Weights of a small transformer language model: 148M parameters, attention and MLP in parallel.
Each number is 50 + 12 x the weight over the matrix's rms, rounded and kept within 0 to 99. Layers, rows and columns count from 0.

# k: layer 7 attention key, 768x768, rms 0.0204, rows 117-127, columns 704-767
# q: layer 7 attention query, 768x768, rms 0.0201, rows 118-127, columns 704-767
k117:56 37 69 66 37 52 49 62 70 51 54 55 62 52 41 62 52 66 43 63 46 50 45 53 60 60 52 58 59 40 54 58 47 58 52 46 48 39 67 54 67 40 52 36 29 39 67 63 55 47 55 22 33 51 36 53 62 49 41 70 50 48 45 35
q118:32 49 63 42 59 65 57 68 44 43 35 41 37 53 47 60 55 41 55 45 33 44 29 43 36 55 55 79 41 55 50 36 55 45 66 54 42 62 55 28 50 57 53 60 56 60 43 48 41 44 53 74 62 36 42 55 34 81 48 53 39 49 44 65
k118:56 48 60 32 34 63 35 63 38 61 22 54 50 56 57 37 10 52 59 32 41 42 39 18 56 50 52 36 59 71 48 47 50 56 71 19 62 47 68 78 57 60 59 72 50 48 38 34 63 55 50 37 40 22 52 30 56 29 45 59 46 66 32 71
q119:31 74 43 66 59 38 50 38 58 71 46 36 52 53 46 59 67 60 37 48 45 73 40 54 66 66 49 50 36 48 41 54 38 50 57 26 56 46 42 47 42 55 47 45 36 49 53 51 36 43 45 36 48 57 44 48 34 25 72 50 44 68 50 56
k119:61 48 76 67 48 60 53 50 66 29 59 58 50 43 56 61 73 41 40 57 61 42 33 51 45 49 62 68 48 55 48 37 33 28 36 49 42 37 43 66 48 40 40 30 63 66 63 42 34 50 47 52 44 46 50 50 41 53 41 61 34 34 64 53
q120:56 55 40 54 45 51 49 42 41 57 38 48 40 35 36 47 43 42 46 43 48 37 75 34 36 20 69 35 58 39 56 37 34 60 58 45 63 41 35 74 45 49 31 61 32 47 36 66 38 31 38 37 45 41 54 69 35 52 50 60 71 54 47 37
k120:66 51 59 65 31 29 46 55 71 36 52 48 49 48 42 58 64 31 43 38 51 49 56 44 46 43 59 52 45 35 60 61 67 73 51 52 42 45 64 24 32 49 39 55 25 23 40 53 66 51 53 57 59 50 58 56 53 62 72 50 30 59 49 39
q121:44 50 60 50 62 63 42 70 53 71 51 65 68 40 57 30 45 67 45 33 55 52 40 31 39 44 45 56 58 54 35 63 59 43 34 50 38 40 49 41 49 59 51 59 60 67 57 47 63 52 51 45 79 47 75 44 47 37 48 44 61 69 53 25
k121:37 45 64 46 41 32 36 53 46 24 45 41 49 61 39 50 52 47 58 57 43 60 34 70 38 50 41 31 33 50 58 64 48 30 47 62 52 44 58 34 55 62 51 32 50 50 44 52 62 53 43 52 34 64 34 41 60 54 66 60 31 60 59 62
q122:49 48 58 43 50 57 39 48 29 32 49 75 33 66 44 37 49 66 69 56 74 39 28 39 60 61 68 47 44 34 34 32 31 49 48 20 53 56 46 44 34 54 55 61 63 55 26 60 28 68 28 46 48 29 39 54 52 47 55 33 37 47 48 53
k122:55 30 51 43 40 52 41 57 49 48 54 49 58 71 43 45 73 67 41 59 50 44 39 57 37 29 52 51 71 54 53 49 51 51 67 55 60 46 57 56 44 58 31 85 41 41 56 49 27 44 69 70 28 55 82 59 70 59 45 40 45 66 57 61
q123:51 54 50 50 68 60 56 42 40 51 54 49 59 35 64 59 43 46 35 33 48 74 41 43 48 27 50 52 38 61 66 43 38 60 51 60 46 42 62 43 60 46 37 50 45 36 56 60 58 58 45 58 54 60 46 46 53 47 65 37 55 48 38 51
k123:59 69 54 53 31 21 60 53 63 51 47 59 39 44 45 58 24 36 49 56 55 54 57 64 73 71 43 67 40 36 55 54 58 37 34 45 48 57 61 38 50 52 35 50 53 54 65 50 62 38 50 38 77 53 52 55 58 68 66 54 50 53 42 39
q124:40 51 54 64 53 55 54 39 75 85 56 63 43 44 63 60 73 52 54 54 61 62 64 55 59 41 29 62 44 51 69 47 34 61 49 60 50 60 60 30 37 47 42 30 51 41 24 41 43 58 42 42 52 52 54 61 61 58 49 47 66 59 59 79
k124:53 54 41 67 48 52 44 61 33 56 71 42 60 46 36 30 39 63 53 50 34 46 53 52 56 57 56 59 57 57 50 64 69 50 52 49 51 51 50 57 58 35 29 64 53 58 62 66 51 61 47 57 46 49 68 45 48 59 48 53 55 43 49 44
q125:33 47 52 70 49 54 72 49 56 71 56 48 66 40 40 55 58 44 34 54 51 45 45 56 39 53 60 48 55 45 68 50 41 54 64 49 58 30 61 54 54 69 67 53 46 51 51 42 47 60 56 39 58 68 55 53 55 42 67 61 51 39 50 65
k125:70 40 44 23 45 34 62 41 63 41 39 63 44 51 22 51 49 50 48 48 53 70 68 58 60 41 69 68 50 41 45 59 38 44 56 63 56 37 35 33 59 34 58 57 43 41 39 49 83 47 53 72 58 53 50 47 47 32 36 45 48 40 46 39
q126:46 41 50 34 85 43 55 44 62 38 37 52 41 40 57 41 29 51 61 36 57 41 55 61 57 60 36 45 60 45 59 44 51 34 50 55 65 37 41 48 50 29 68 58 58 36 26 64 50 25 63 64 53 60 42 56 58 62 50 52 48 37 38 45
k126:43 54 45 59 45 60 49 46 45 46 46 63 61 54 62 36 61 53 53 54 67 53 63 42 48 49 45 37 63 51 54 52 26 35 37 52 48 54 45 48 37 43 51 55 55 46 47 48 62 50 60 54 57 36 49 61 45 54 67 54 54 36 53 53
q127:59 48 60 53 29 60 59 50 55 30 35 41 35 46 54 59 52 48 69 52 58 28 52 48 52 55 53 66 71 65 47 26 45 61 58 59 53 42 26 53 52 63 59 62 47 42 50 62 42 41 42 57 46 59 62 64 35 61 66 43 52 62 61 61
k127:49 40 52 41 58 48 51 62 35 50 64 35 25 46 59 41 52 66 66 61 28 49 34 24 34 46 72 53 55 58 42 55 44 57 60 44 50 53 54 37 51 68 54 42 61 34 41 54 47 41 43 68 62 38 37 60 34 61 48 39 42 27 32 43